Weights of a small transformer language model: 5136 steps.
Each number is 200 + 30 x the weight over its row's rms, rounded and kept within 0 to 999. Layers, rows and columns count from 0. The size before them is the row's rms in percent of the matrix's.

# layer 5 attention output (transposed), 768x768, rms 0.0825, rows 458-476, columns 384-575
109,180,208,168,179,252,165,244,180,250,185,284,188,191,173,150,191,251,150,241,232,204,160,211,180,248,278,154,217,161,228,192,195,218,224,219,221,202,187,225,177,272,193,209,215,243,205,255,215,245,186,174,154,232,214,171,188,169,149,206,179,214,212,202,172,172,187,107,249,199,235,228,254,266,226,209,255,187,160,174,220,217,226,202,254,166,198,166,220,232,168,206,196,208,208,241,161,143,188,206,220,266,242,201,188,196,200,168,204,173,228,145,193,272,263,188,177,231,202,209,205,164,214,187,138,206,234,164,164,196,170,188,183,183,197,206,259,267,167,206,235,182,187,233,225,162,226,221,178,224,227,213,198,199,177,211,254,259,162,224,182,150,195,228,203,194,244,221,222,163,232,200,243,150,221,143,208,197,206,227,184,222,210,193,225,201,227,237,202,195,176,188,203
116,202,237,183,174,195,193,128,217,191,198,220,191,159,185,225,221,194,202,245,188,196,178,181,175,194,241,224,207,205,173,194,228,260,200,185,209,155,146,217,205,232,193,131,167,236,196,171,272,233,208,183,201,213,153,216,218,224,136,162,171,264,180,235,163,239,206,164,226,172,168,125,131,207,224,190,216,199,231,225,188,205,171,230,208,185,218,140,207,201,149,160,162,190,245,253,158,233,203,199,251,147,209,181,184,205,153,234,191,237,198,191,156,204,242,223,177,176,223,268,174,247,202,192,214,212,244,181,193,251,216,161,162,136,207,168,183,220,219,106,256,155,216,197,196,215,200,211,211,194,218,184,139,205,191,161,189,177,187,243,159,203,208,191,193,201,224,153,212,166,191,170,160,215,177,205,186,203,181,210,151,182,203,195,217,250,237,195,226,164,194,187,159
112,205,139,184,179,222,220,189,231,188,215,126,181,189,180,235,178,237,209,180,201,160,206,256,178,162,176,185,200,195,208,249,178,182,176,215,230,212,208,196,174,253,227,176,208,223,201,217,164,215,205,190,189,211,191,176,198,170,192,217,176,235,235,189,160,220,156,202,236,206,216,215,261,218,158,223,266,208,218,223,242,193,216,168,232,210,210,259,134,179,180,182,229,233,200,205,211,263,223,189,181,197,213,153,167,165,195,170,202,172,208,176,173,278,178,193,151,179,218,243,226,225,189,149,165,179,203,222,160,200,150,187,239,223,203,230,225,190,271,196,215,192,177,223,232,164,176,277,256,212,206,194,183,205,204,222,223,213,229,226,204,204,202,201,192,232,178,164,151,136,195,146,200,203,204,228,206,182,198,174,213,179,237,196,206,204,184,174,216,224,186,193,176
115,233,186,231,135,173,246,212,235,195,182,240,234,155,201,216,208,177,177,206,237,170,237,258,266,234,208,250,180,203,167,169,171,243,263,194,200,190,175,248,199,247,240,189,183,194,147,177,215,223,145,184,177,164,216,241,191,204,212,201,206,196,221,197,194,180,187,206,202,218,216,239,148,203,194,156,164,185,141,215,208,164,218,218,235,221,189,169,235,178,195,217,177,183,214,204,204,219,221,252,196,211,228,194,190,176,196,215,244,208,196,198,168,159,185,214,222,168,235,170,249,178,212,178,202,172,175,235,200,219,260,170,203,186,268,194,236,253,212,177,259,240,158,181,180,207,238,140,201,233,227,188,171,171,179,161,184,188,212,202,229,165,225,265,214,158,187,242,193,172,229,232,203,219,222,194,213,222,182,157,249,162,237,205,160,239,191,185,209,199,213,164,223
115,224,228,208,146,201,207,198,191,198,175,217,192,202,168,186,209,188,202,175,228,185,229,218,216,163,239,233,191,176,186,181,202,188,218,181,233,201,168,230,171,214,187,263,165,233,218,220,239,235,215,175,211,197,201,240,259,179,143,203,192,152,189,173,216,180,215,209,235,232,217,165,192,201,199,181,236,203,226,191,252,164,162,192,198,191,171,288,189,165,214,189,183,199,217,228,151,185,230,183,213,197,221,198,172,211,199,216,149,218,203,239,121,222,238,197,243,185,198,240,188,180,173,252,219,173,184,205,241,219,218,210,225,180,186,151,210,150,194,157,214,199,180,214,218,211,208,168,197,162,164,204,250,131,168,231,173,228,207,197,186,171,150,265,200,201,124,221,202,177,205,185,225,269,172,242,204,162,223,205,220,175,210,217,211,170,202,166,228,199,199,214,163
109,147,225,222,219,220,180,148,209,176,244,179,188,228,139,226,159,189,230,220,233,206,185,200,218,167,113,216,184,220,212,263,200,210,144,213,209,184,222,219,163,212,201,242,162,225,133,192,205,218,228,227,209,169,152,158,237,224,250,179,233,258,198,174,175,188,208,207,231,140,198,160,107,186,182,252,223,224,214,235,230,178,203,229,230,207,215,218,249,225,233,168,199,163,212,213,192,156,238,179,195,233,243,253,181,239,213,177,176,216,181,205,153,135,177,216,213,263,234,178,189,179,199,171,185,202,232,182,229,204,190,211,173,190,225,183,211,302,242,210,194,208,131,211,222,195,184,134,179,213,211,182,175,229,224,233,175,173,232,230,242,158,200,243,166,209,258,199,247,241,167,184,192,147,232,208,179,232,208,212,204,162,251,203,252,231,227,232,227,142,175,191,202
117,234,237,157,200,177,186,167,184,194,216,183,204,249,160,195,195,207,175,200,228,185,264,237,187,215,204,150,224,193,204,178,166,199,254,243,175,176,222,201,222,183,199,262,131,192,184,158,191,170,230,237,155,157,210,194,224,214,219,214,227,195,244,211,203,175,189,179,240,184,246,218,150,160,172,218,218,189,212,213,198,166,177,189,196,158,188,195,198,156,217,203,162,218,181,146,176,226,217,187,182,257,137,201,218,243,169,200,238,179,226,135,201,212,216,206,231,256,269,192,184,261,178,212,190,148,230,219,214,160,164,163,225,159,236,218,172,151,205,201,224,183,193,167,195,165,171,221,240,154,260,214,205,209,164,155,195,199,173,210,197,184,204,201,245,188,160,207,194,164,186,222,209,206,195,229,198,211,213,248,211,198,218,150,220,217,186,167,208,175,224,180,212
125,199,240,208,202,194,157,198,166,203,162,196,191,222,181,233,219,220,230,210,232,192,160,152,176,187,202,157,235,202,190,180,254,206,250,259,210,234,208,183,282,233,175,207,173,204,217,182,192,232,182,199,205,229,221,204,225,191,158,189,188,220,193,214,221,212,227,183,209,225,181,198,159,144,244,216,206,205,191,239,248,233,247,180,205,201,250,242,231,178,208,176,181,250,171,216,258,242,222,225,212,182,156,182,154,177,179,217,218,226,183,204,189,226,225,232,184,231,179,223,228,183,168,229,209,208,178,156,197,204,224,249,208,227,158,190,224,203,223,143,246,180,171,155,188,197,198,212,177,204,215,211,233,195,226,243,192,223,189,198,172,238,138,142,247,227,189,165,215,237,159,162,219,132,177,191,208,190,212,234,198,191,202,198,234,187,173,174,187,193,267,220,140
114,193,189,166,192,216,154,200,226,219,222,135,230,252,219,201,187,216,212,187,186,240,255,280,196,182,232,203,186,193,173,258,207,161,201,190,178,237,235,197,205,170,225,180,178,211,200,196,174,203,166,197,184,154,191,181,200,224,208,165,235,232,236,162,132,175,187,175,143,223,177,213,173,142,181,210,208,224,209,205,248,216,216,219,224,176,244,211,186,221,171,192,198,253,246,187,233,197,225,176,213,230,188,237,183,205,195,224,209,152,174,226,179,233,223,214,178,237,187,241,194,200,202,239,222,242,146,201,171,199,142,273,237,224,171,218,162,199,163,187,154,151,185,214,214,171,215,169,191,206,196,197,217,199,232,197,206,197,217,149,191,215,165,201,191,147,206,249,193,222,261,171,192,230,201,161,179,191,238,209,200,232,208,128,191,251,189,226,155,184,228,168,177
112,217,161,215,240,188,259,204,198,221,169,199,233,191,228,192,168,242,194,185,191,132,226,192,137,178,211,203,245,184,231,222,195,183,241,194,188,207,186,169,219,197,227,199,232,196,213,168,211,243,195,197,224,205,235,231,145,240,164,227,230,254,196,268,212,192,192,212,205,177,213,243,203,213,184,198,146,193,225,208,204,217,209,141,177,201,217,201,221,198,203,239,169,208,227,162,214,190,175,141,240,176,197,214,178,170,164,166,160,186,185,224,172,188,198,257,214,173,187,179,150,148,256,223,248,252,152,251,176,186,156,226,208,196,209,202,175,212,190,221,207,218,169,223,218,233,179,175,168,169,177,182,309,209,221,210,200,265,221,207,173,241,153,150,187,206,228,177,188,206,205,232,221,177,203,238,227,224,173,148,230,106,238,259,173,210,183,215,190,176,200,202,231
111,198,195,197,199,177,205,238,150,197,255,225,217,144,218,208,148,195,201,232,232,215,205,223,185,280,188,233,213,251,187,214,210,256,170,201,202,223,209,199,147,200,209,215,278,173,183,189,155,224,207,166,218,184,238,209,182,217,199,201,159,228,206,159,242,191,238,188,178,215,171,186,187,148,208,222,207,199,202,205,185,208,202,180,245,192,166,246,165,246,221,233,199,231,190,235,216,182,172,249,200,121,238,209,161,201,158,185,160,174,174,209,197,184,223,214,209,162,152,195,183,239,224,216,212,209,186,210,162,216,181,228,208,199,188,220,188,225,203,243,237,235,270,172,110,191,269,182,112,182,265,163,173,199,249,243,212,213,188,179,179,195,193,228,204,164,163,130,204,166,224,212,244,184,212,197,191,203,222,247,231,212,205,214,147,208,189,211,217,236,158,213,210
110,205,203,165,214,191,245,249,203,191,180,234,208,257,211,251,178,276,203,223,178,179,219,213,156,194,250,188,253,161,250,199,225,254,229,216,191,217,231,183,197,208,204,176,215,164,192,271,215,229,245,143,224,281,210,207,175,232,216,163,128,154,222,174,212,201,142,206,207,144,213,181,181,265,160,182,200,202,203,162,197,163,197,178,224,245,170,183,228,170,226,174,184,220,260,179,216,186,176,180,207,188,199,209,201,224,193,219,209,201,219,220,149,231,253,216,190,233,191,218,242,247,217,227,172,214,219,227,208,235,252,181,186,181,204,176,190,249,221,233,214,174,230,207,212,182,156,175,219,201,150,197,210,170,203,175,152,182,201,192,197,164,199,229,218,206,156,225,152,216,184,142,161,163,166,166,173,172,161,207,174,192,172,187,217,165,225,195,156,266,184,206,200
112,194,189,202,200,190,204,189,203,198,187,226,217,174,195,208,181,207,232,297,164,210,192,206,214,233,148,226,186,242,192,227,154,217,203,215,198,250,231,154,205,169,179,210,217,197,222,204,199,193,187,181,229,187,155,220,173,257,258,238,228,187,223,236,201,199,181,193,215,218,211,226,174,212,201,207,220,167,233,215,248,230,186,219,217,201,184,222,199,232,232,198,211,191,195,217,211,164,221,191,172,267,231,188,221,206,193,176,189,194,173,178,178,203,183,154,217,196,244,172,210,208,199,165,208,160,178,212,189,205,165,211,186,138,214,201,239,179,200,212,208,160,223,262,216,183,225,206,208,211,196,209,208,245,217,159,164,252,188,226,237,139,199,196,172,223,144,205,190,168,201,198,156,187,136,209,220,229,159,159,226,223,177,225,204,190,143,220,215,189,200,98,116
111,147,219,179,166,198,210,209,213,247,148,208,201,203,194,125,183,155,186,204,165,125,218,236,181,163,204,214,187,218,167,240,171,195,190,175,214,245,214,226,182,201,192,195,205,195,257,175,247,235,214,202,192,170,186,210,230,211,147,258,191,247,206,251,235,213,215,214,152,198,155,210,199,257,218,210,220,191,177,171,173,190,184,190,184,192,215,195,232,157,206,184,213,238,176,187,197,196,183,207,207,203,214,174,186,206,238,144,269,201,187,183,233,193,201,210,273,226,176,169,235,263,189,211,208,177,205,190,194,243,205,218,189,210,177,202,222,180,195,239,185,243,188,202,216,211,253,211,169,186,215,175,214,175,185,194,190,204,205,157,229,181,137,258,240,248,236,174,220,162,190,163,198,241,204,161,227,233,177,178,145,252,190,274,215,156,216,208,226,187,186,191,233
110,177,124,198,196,235,169,191,216,204,176,179,205,197,193,197,170,202,242,198,214,223,209,171,251,231,210,187,219,168,190,161,151,141,201,202,193,190,221,154,175,205,204,195,217,191,159,218,205,128,158,228,175,150,167,128,210,155,222,204,233,204,136,236,197,197,166,130,161,151,229,210,162,229,129,227,194,219,176,184,246,200,205,177,162,200,238,231,158,191,248,183,183,193,201,195,188,174,178,187,172,224,182,246,227,158,217,211,220,226,212,183,203,224,178,197,171,225,231,186,170,238,233,214,152,231,196,234,171,191,184,136,174,202,216,195,157,235,162,223,251,246,200,240,231,221,201,230,197,236,159,211,230,225,231,179,183,230,246,220,219,197,221,201,256,201,136,216,207,230,241,145,216,191,190,205,208,179,196,180,151,271,285,219,174,182,206,193,168,233,136,177,205
108,203,195,200,190,197,225,178,193,213,204,220,200,201,186,274,197,137,227,231,160,213,188,203,221,188,180,181,177,179,254,259,209,166,163,153,159,181,191,155,173,181,170,212,201,197,297,216,230,207,192,170,199,151,180,233,189,239,189,164,153,197,174,209,200,260,223,208,233,223,172,168,154,185,199,203,236,206,217,143,158,222,152,120,188,172,221,146,259,177,170,227,244,176,187,193,211,216,181,231,212,206,211,189,200,254,198,183,166,174,174,266,152,185,195,172,222,196,161,219,218,231,191,223,250,227,250,210,193,225,165,229,199,215,227,220,231,219,172,187,233,173,218,249,189,162,193,185,177,229,177,201,181,163,230,172,204,179,245,225,157,213,151,231,185,145,237,183,261,252,185,156,230,182,188,189,186,187,229,182,217,209,158,196,259,241,211,178,165,167,213,195,176
113,189,190,222,165,235,185,172,227,204,133,179,174,195,181,199,202,253,180,161,172,141,240,178,134,165,243,228,237,223,182,201,212,263,213,207,218,165,233,200,260,223,140,227,193,216,241,228,209,183,169,225,200,219,235,257,152,208,198,198,247,198,224,205,192,222,180,156,209,195,207,225,239,209,224,197,193,203,235,205,185,177,193,234,97,222,171,190,160,201,233,188,268,203,197,236,197,181,175,196,174,198,155,203,249,190,194,234,216,183,188,268,209,172,220,247,210,224,187,195,195,193,196,185,152,216,202,195,216,243,198,198,246,208,186,183,221,185,226,215,196,196,226,171,191,230,190,229,218,203,163,188,197,167,229,267,76,139,211,166,199,200,194,202,178,252,231,185,195,228,258,179,160,200,191,265,185,195,206,251,218,259,188,208,183,176,207,230,244,194,213,192,219
114,177,261,192,231,200,186,215,154,201,210,249,194,220,199,203,185,213,209,166,165,230,149,175,230,195,123,156,277,202,213,167,166,168,270,253,213,197,236,225,227,145,187,218,146,156,260,179,254,185,186,223,167,170,181,224,211,258,197,193,215,186,167,156,194,185,186,172,226,201,179,253,195,214,230,159,221,206,176,209,191,192,137,212,292,158,243,237,166,184,153,147,195,224,184,188,167,205,184,236,204,128,186,222,120,206,191,201,233,169,148,162,235,158,164,203,210,193,200,219,157,154,213,227,183,183,189,240,268,138,185,250,198,182,166,198,202,196,176,199,252,248,256,232,253,239,199,209,182,177,210,193,204,212,213,157,233,219,227,171,166,169,198,167,202,218,230,207,199,218,202,205,223,191,231,276,179,247,212,215,162,186,182,249,214,188,227,184,205,256,174,214,226
110,161,188,194,180,201,185,172,207,197,175,207,239,221,169,190,231,178,145,157,153,217,191,226,222,226,264,201,210,193,139,195,227,168,219,165,167,203,241,255,221,183,233,201,230,257,212,218,208,187,174,181,212,214,187,191,197,174,208,198,151,200,228,210,248,209,199,225,173,264,229,230,208,187,173,222,129,267,214,225,204,215,227,187,149,187,218,198,201,205,195,204,218,224,237,190,194,236,153,202,166,219,159,244,223,208,229,135,228,199,229,180,212,195,170,226,191,285,151,183,238,204,205,224,183,186,152,188,230,222,196,115,196,209,157,251,171,199,179,184,183,202,220,227,223,200,194,173,244,183,172,222,255,181,157,223,225,177,178,189,185,245,179,229,233,221,197,237,290,224,189,201,199,196,187,227,198,210,226,245,223,194,186,209,212,237,185,240,239,245,265,233,213
# layer 5 attention value, 768x768, rms 0.089, rows 459-476, columns 384-575
116,238,220,167,255,211,168,187,228,240,210,261,182,195,188,211,236,228,198,193,231,225,224,241,206,246,192,207,181,188,201,213,156,226,220,174,208,197,153,195,219,185,173,177,197,166,244,171,244,203,183,234,202,189,229,261,210,219,166,176,193,218,201,206,135,195,269,198,152,178,215,182,232,215,198,202,149,158,203,187,191,191,136,246,163,197,172,192,160,211,240,220,183,199,207,194,196,217,198,208,182,215,205,230,173,197,190,203,206,242,177,157,167,191,181,163,200,194,233,207,188,130,194,250,200,234,195,212,242,238,223,202,187,188,199,187,179,145,258,204,253,151,266,174,201,245,214,160,186,202,195,202,168,213,190,197,150,261,221,177,182,223,195,243,178,146,269,246,206,202,138,241,224,199,245,177,179,228,123,207,173,226,111,163,150,223,186,173,203,221,181,173,201
111,223,157,166,256,172,201,195,169,200,173,224,256,202,214,215,234,234,214,105,213,246,260,199,232,265,145,172,182,179,223,228,224,193,199,194,213,193,184,233,197,168,202,251,180,240,174,182,217,206,164,227,159,156,234,164,190,143,223,191,225,199,209,227,167,194,171,139,223,224,192,204,152,222,148,238,225,213,144,211,127,170,182,206,145,119,184,234,171,191,195,187,167,170,152,210,234,162,168,231,179,145,137,201,217,164,242,144,163,210,196,175,153,213,199,185,263,195,222,152,242,235,206,149,173,165,248,228,144,161,186,189,199,184,213,197,194,233,212,225,229,240,200,179,135,200,226,157,173,171,190,238,197,132,207,178,204,216,188,201,209,211,206,164,159,152,226,181,258,215,207,196,203,212,217,143,208,124,178,182,217,193,200,203,185,115,253,224,205,202,184,217,192
106,170,229,200,190,212,227,183,167,256,195,189,162,248,226,195,219,231,216,212,148,235,181,212,177,202,194,204,203,184,236,228,189,167,212,214,217,146,179,224,233,184,205,233,169,169,220,232,192,177,177,154,225,194,235,211,204,211,223,162,173,205,218,249,234,217,196,202,142,172,191,197,202,183,208,196,221,142,156,247,207,181,274,211,211,203,201,196,175,260,201,194,170,230,221,171,154,201,210,203,191,183,226,199,185,177,204,186,206,242,174,220,178,241,217,193,181,199,172,189,214,163,164,202,263,205,191,289,232,220,173,211,190,217,208,158,205,159,183,172,204,186,205,158,205,192,173,217,154,189,259,167,221,189,214,218,263,193,223,206,222,168,210,135,168,274,251,246,214,179,210,209,199,116,164,243,146,216,179,131,186,168,136,229,190,203,218,228,188,194,197,193,186
117,199,171,185,230,260,238,253,186,222,220,189,187,198,178,182,179,243,206,217,186,209,228,178,193,199,176,206,188,220,144,207,224,251,161,213,156,225,172,205,204,221,193,227,190,183,142,162,195,244,224,185,165,187,134,203,237,187,163,243,184,185,241,162,169,246,196,229,214,225,183,275,226,164,122,164,180,179,197,214,176,222,189,187,211,191,193,221,270,181,169,185,234,224,236,217,138,183,221,242,198,220,194,192,202,225,193,253,204,230,237,228,192,179,139,101,228,220,148,177,180,159,214,180,165,230,211,227,183,203,220,201,194,252,192,248,178,223,174,194,214,186,206,184,138,169,203,194,224,163,181,182,267,214,139,189,202,254,190,238,204,257,237,205,193,224,267,173,178,176,115,240,172,222,160,192,178,203,243,190,217,214,163,175,201,246,223,222,186,169,174,205,203
107,163,219,182,156,208,223,282,242,241,153,185,217,169,194,222,172,184,192,219,174,173,119,244,193,238,157,233,191,206,175,200,190,200,210,241,183,206,183,204,192,198,191,183,199,236,182,159,223,199,186,220,248,223,223,214,146,191,222,156,193,224,153,186,148,200,179,171,228,140,215,215,214,204,189,213,243,164,207,191,268,225,142,291,190,175,158,152,175,201,205,215,187,163,231,207,228,209,212,226,171,238,195,155,196,176,192,163,223,260,204,219,216,192,157,212,161,181,232,140,179,184,165,235,170,167,246,168,237,235,162,181,217,216,200,223,255,177,158,176,229,124,200,196,179,148,201,256,158,203,185,163,237,245,182,208,248,164,209,217,190,216,181,185,188,222,181,191,161,153,224,199,221,228,204,198,179,147,185,222,220,142,135,186,188,145,175,166,176,178,175,205,244
115,200,113,183,227,273,208,221,123,178,169,214,197,172,258,182,168,202,209,176,205,196,187,137,210,219,205,152,170,223,187,210,160,214,214,223,182,194,213,205,228,187,200,294,257,170,184,224,185,237,201,197,210,173,211,152,199,223,221,213,241,168,223,180,176,230,134,129,172,256,175,182,192,170,146,220,226,193,131,209,177,234,263,251,191,150,209,225,184,153,168,165,225,225,218,203,233,210,237,197,178,177,204,225,173,210,190,263,196,235,226,225,221,229,197,221,232,206,203,210,184,237,232,203,188,180,200,212,177,184,213,214,185,231,233,205,227,229,218,200,185,183,235,236,159,179,179,197,177,229,240,194,192,227,186,219,170,243,182,222,194,204,170,231,181,180,229,206,207,191,201,186,229,215,211,193,195,239,242,158,204,211,196,183,210,220,239,242,213,210,122,174,229
116,197,237,195,181,244,222,196,230,207,211,240,172,216,189,228,250,135,248,188,182,223,216,207,241,175,241,243,165,229,146,169,198,189,213,221,233,194,186,126,214,190,143,183,207,195,192,184,229,175,197,214,213,196,182,199,213,213,182,171,135,222,186,242,145,205,225,193,198,172,196,255,228,255,160,228,208,155,236,200,186,226,198,170,177,205,211,178,208,239,180,169,193,208,184,152,182,247,152,228,137,178,197,225,182,122,160,156,210,229,185,215,198,154,244,199,191,185,197,178,165,221,169,223,169,211,135,258,187,215,174,211,186,180,208,284,171,217,221,207,214,189,259,209,229,241,206,205,240,210,218,189,147,156,155,189,190,121,187,190,293,208,264,246,219,179,173,214,200,164,207,189,166,191,213,190,190,192,182,216,178,220,210,177,192,261,181,183,178,202,180,168,176
109,199,198,185,260,213,150,165,169,162,194,175,185,258,225,209,164,200,182,168,233,161,228,186,178,196,200,202,177,207,188,187,252,194,167,198,229,253,231,166,186,148,213,200,134,192,177,236,233,222,187,178,246,232,145,213,146,192,247,198,237,182,199,183,162,274,218,143,118,177,173,194,166,264,170,184,240,170,166,232,170,192,203,224,215,186,219,164,215,132,225,192,244,257,178,215,268,222,177,203,182,203,210,168,247,217,163,192,265,258,231,196,195,195,216,219,241,224,217,207,189,214,237,181,216,210,189,255,221,190,204,181,210,193,242,220,178,221,220,193,188,213,186,274,206,216,196,250,180,237,214,217,205,203,205,189,177,245,184,230,151,180,209,190,198,214,141,221,150,187,153,194,191,217,197,208,243,215,132,212,161,210,183,184,201,167,180,197,234,174,221,176,233
108,159,238,195,200,233,227,203,188,200,198,210,194,200,220,179,211,221,254,192,207,208,243,251,187,206,190,227,178,147,165,242,221,196,267,209,181,180,160,197,239,236,170,197,171,133,193,246,215,136,137,187,193,205,212,170,182,260,166,216,214,183,204,178,208,253,221,238,232,197,172,175,237,206,238,212,272,219,175,196,182,194,229,154,200,236,217,223,219,234,164,200,218,192,159,213,215,173,163,179,221,186,176,179,215,197,212,227,162,130,212,202,208,192,184,194,160,237,186,208,217,206,218,210,234,167,228,164,204,241,184,227,211,224,203,180,158,151,198,189,184,220,152,203,159,218,188,180,201,223,209,215,179,253,202,152,259,173,264,185,218,214,261,225,218,189,271,197,176,205,191,239,199,222,215,224,173,197,209,195,247,267,167,197,182,143,198,216,199,247,175,170,182
106,176,246,198,212,161,190,245,218,199,196,236,214,208,186,188,197,151,142,209,241,198,213,165,267,190,184,191,215,194,162,158,173,196,248,186,161,245,243,209,201,192,186,225,203,148,159,220,193,182,231,197,226,183,189,153,228,162,241,183,197,259,218,248,212,164,279,208,245,226,190,210,191,180,153,203,217,131,173,239,183,139,154,307,183,217,148,221,223,165,212,197,147,204,185,190,223,189,211,170,202,166,176,216,200,177,188,235,203,230,186,189,231,209,217,185,192,173,190,198,233,218,211,228,243,207,229,183,204,214,164,207,212,153,218,176,215,251,215,189,210,203,145,187,196,202,201,221,190,207,191,179,249,177,180,206,184,215,238,275,168,171,150,158,186,227,228,187,160,189,232,177,213,177,207,220,221,202,235,185,186,194,218,184,217,212,202,179,146,245,152,166,175
109,203,144,203,205,166,176,274,151,171,237,168,195,216,205,204,249,206,153,193,259,209,186,194,199,187,175,233,240,194,178,234,222,205,189,225,225,211,207,193,211,246,187,190,179,230,219,240,215,190,207,213,176,196,220,181,140,211,164,223,201,175,221,185,181,224,215,172,236,193,208,207,176,182,222,218,150,215,231,193,225,217,192,227,207,144,235,210,202,187,213,177,219,193,191,179,161,189,214,155,172,223,226,263,288,166,190,202,166,226,193,187,176,181,183,185,217,231,184,218,150,216,222,189,208,213,276,216,209,235,192,177,193,239,198,222,179,235,176,202,220,247,213,164,232,183,153,167,212,234,226,174,224,225,227,218,139,258,184,179,194,259,198,200,225,207,168,188,201,211,228,166,168,236,270,189,228,196,242,213,184,213,194,177,187,135,197,224,216,152,244,244,198
110,218,128,222,213,174,169,194,153,204,221,212,245,285,243,178,166,183,166,243,177,182,224,192,148,152,254,192,153,227,203,195,187,147,230,259,167,172,194,216,233,157,160,208,182,225,219,257,201,182,197,177,185,215,239,169,216,154,207,187,189,206,177,166,252,204,240,171,243,193,191,203,185,151,192,232,199,182,197,165,228,234,185,176,218,186,206,189,270,166,199,239,163,195,236,225,236,183,191,191,210,184,132,188,176,188,156,226,195,189,175,219,191,150,233,218,187,217,288,165,183,165,199,214,229,231,150,210,204,166,92,132,171,196,207,198,177,238,170,210,189,222,182,223,246,167,143,202,180,200,193,142,229,180,220,208,206,245,195,193,225,227,190,191,211,187,211,198,212,246,157,242,200,180,194,176,206,159,216,216,163,175,248,202,187,192,226,222,148,174,186,213,211
108,181,213,181,221,180,166,189,204,170,190,198,154,211,218,187,158,238,228,173,153,202,196,205,229,238,199,181,154,256,143,225,247,210,161,181,155,213,183,193,171,226,298,200,201,220,204,185,216,168,195,198,255,234,227,255,171,197,223,232,170,179,155,194,228,177,209,188,253,163,206,234,181,181,179,174,159,203,131,213,200,188,230,243,170,198,182,174,216,219,259,203,222,205,198,215,205,163,202,181,165,207,159,228,175,254,214,205,166,210,212,139,248,253,232,176,186,220,152,241,170,207,184,268,183,139,204,214,225,196,211,163,186,181,230,221,203,215,203,199,231,193,195,199,213,113,203,186,195,174,225,146,171,197,216,128,185,209,116,215,200,196,196,185,171,176,215,213,175,246,251,233,207,234,226,198,230,187,173,166,299,154,196,220,156,190,200,205,180,199,195,146,204
110,168,192,233,246,187,140,184,209,199,183,228,166,245,156,179,198,221,201,208,185,245,181,177,198,175,204,185,183,245,156,179,192,181,246,187,207,215,201,183,236,252,160,194,187,226,211,202,196,173,161,215,209,183,207,182,188,253,211,215,191,190,245,134,173,215,156,154,167,229,177,225,180,175,213,157,221,191,193,193,162,221,189,203,164,127,180,237,214,211,188,239,149,237,234,155,194,234,212,198,256,174,261,248,215,215,244,167,199,192,215,161,237,254,181,227,196,170,194,159,227,173,227,188,200,212,197,210,159,133,230,271,215,194,200,208,173,212,174,214,154,147,197,173,200,228,215,225,188,102,242,144,195,193,176,219,251,188,207,188,196,200,174,200,186,212,207,215,155,217,237,210,161,227,214,235,213,151,199,199,111,197,161,248,223,233,232,203,180,239,178,200,216
111,265,214,216,276,204,209,225,250,217,207,131,219,215,204,193,196,161,185,219,219,193,236,214,222,168,246,285,186,175,203,201,165,174,217,205,204,198,214,193,198,207,236,178,185,229,235,201,185,129,197,189,228,281,189,183,221,227,178,196,213,159,215,167,190,168,266,219,238,190,222,211,244,116,224,164,203,241,247,219,215,140,147,172,277,211,222,209,264,193,257,255,231,164,200,189,180,170,229,188,228,257,165,214,252,143,162,240,149,248,193,165,208,238,220,171,190,197,246,201,198,200,215,189,172,178,210,213,174,237,207,192,208,210,162,227,160,192,175,221,233,202,222,183,174,195,208,203,209,218,190,165,175,233,215,197,164,186,186,208,177,193,214,211,158,222,223,235,172,218,191,176,216,191,225,144,243,152,179,200,188,220,139,192,154,245,221,206,231,248,190,223,158
110,179,234,215,216,189,217,233,178,198,211,175,215,235,161,177,190,175,194,175,235,190,172,156,199,198,226,202,169,260,270,204,187,199,167,194,167,181,197,181,171,190,195,172,152,194,252,229,196,198,237,197,197,220,226,201,183,173,214,168,234,246,157,179,170,197,162,201,193,169,224,171,176,219,202,219,204,212,176,212,151,137,182,239,258,225,196,193,179,231,196,190,224,235,240,167,168,168,178,239,190,245,211,237,205,203,194,293,185,211,213,228,175,240,144,165,169,210,193,271,153,215,205,211,229,249,220,146,196,195,230,167,197,253,199,244,169,196,209,198,220,169,165,211,186,257,205,159,192,229,160,144,147,163,197,182,198,214,225,218,198,175,206,263,129,185,185,223,181,231,223,207,158,230,167,164,178,218,204,204,239,259,176,211,160,239,216,214,142,217,212,221,237
114,206,220,230,193,176,181,190,173,186,213,255,171,191,226,209,224,187,179,187,246,227,134,180,240,238,213,167,220,187,229,220,213,226,196,196,233,209,174,191,204,217,201,170,203,207,239,228,207,172,217,159,193,120,192,241,236,156,200,162,243,182,183,193,181,233,163,186,162,224,162,166,227,210,188,247,176,219,177,221,183,120,165,193,212,196,176,215,177,169,236,210,174,195,171,206,222,176,197,190,201,160,190,235,180,161,177,242,204,201,217,185,241,200,270,158,164,203,160,188,208,198,201,148,236,214,159,202,197,205,262,225,216,209,209,204,201,218,156,203,158,206,260,183,173,169,215,201,240,244,223,195,195,184,225,163,220,197,176,101,200,230,225,269,219,184,189,202,205,240,189,174,197,221,215,187,148,246,180,215,201,231,145,214,244,153,227,217,190,179,208,213,248
108,191,209,270,227,152,209,159,143,236,185,232,177,210,208,227,228,228,241,209,204,196,186,249,168,198,194,162,200,212,247,148,219,214,208,201,238,164,271,180,201,234,205,187,227,239,157,213,144,233,246,155,218,218,183,271,163,221,164,197,233,244,265,211,137,170,208,192,192,187,275,185,223,232,246,211,199,211,196,218,212,156,220,226,199,182,205,169,211,202,211,176,153,247,202,99,203,178,200,148,185,188,228,219,181,192,206,198,219,191,207,246,201,229,192,178,252,171,251,156,203,224,196,260,127,155,184,222,178,198,190,210,206,175,203,196,131,244,171,175,155,242,213,172,163,219,189,201,183,200,208,211,210,223,221,204,177,212,184,160,246,217,202,206,209,185,182,182,199,228,274,222,208,224,185,197,230,201,200,270,205,196,189,212,211,175,198,209,137,141,232,204,244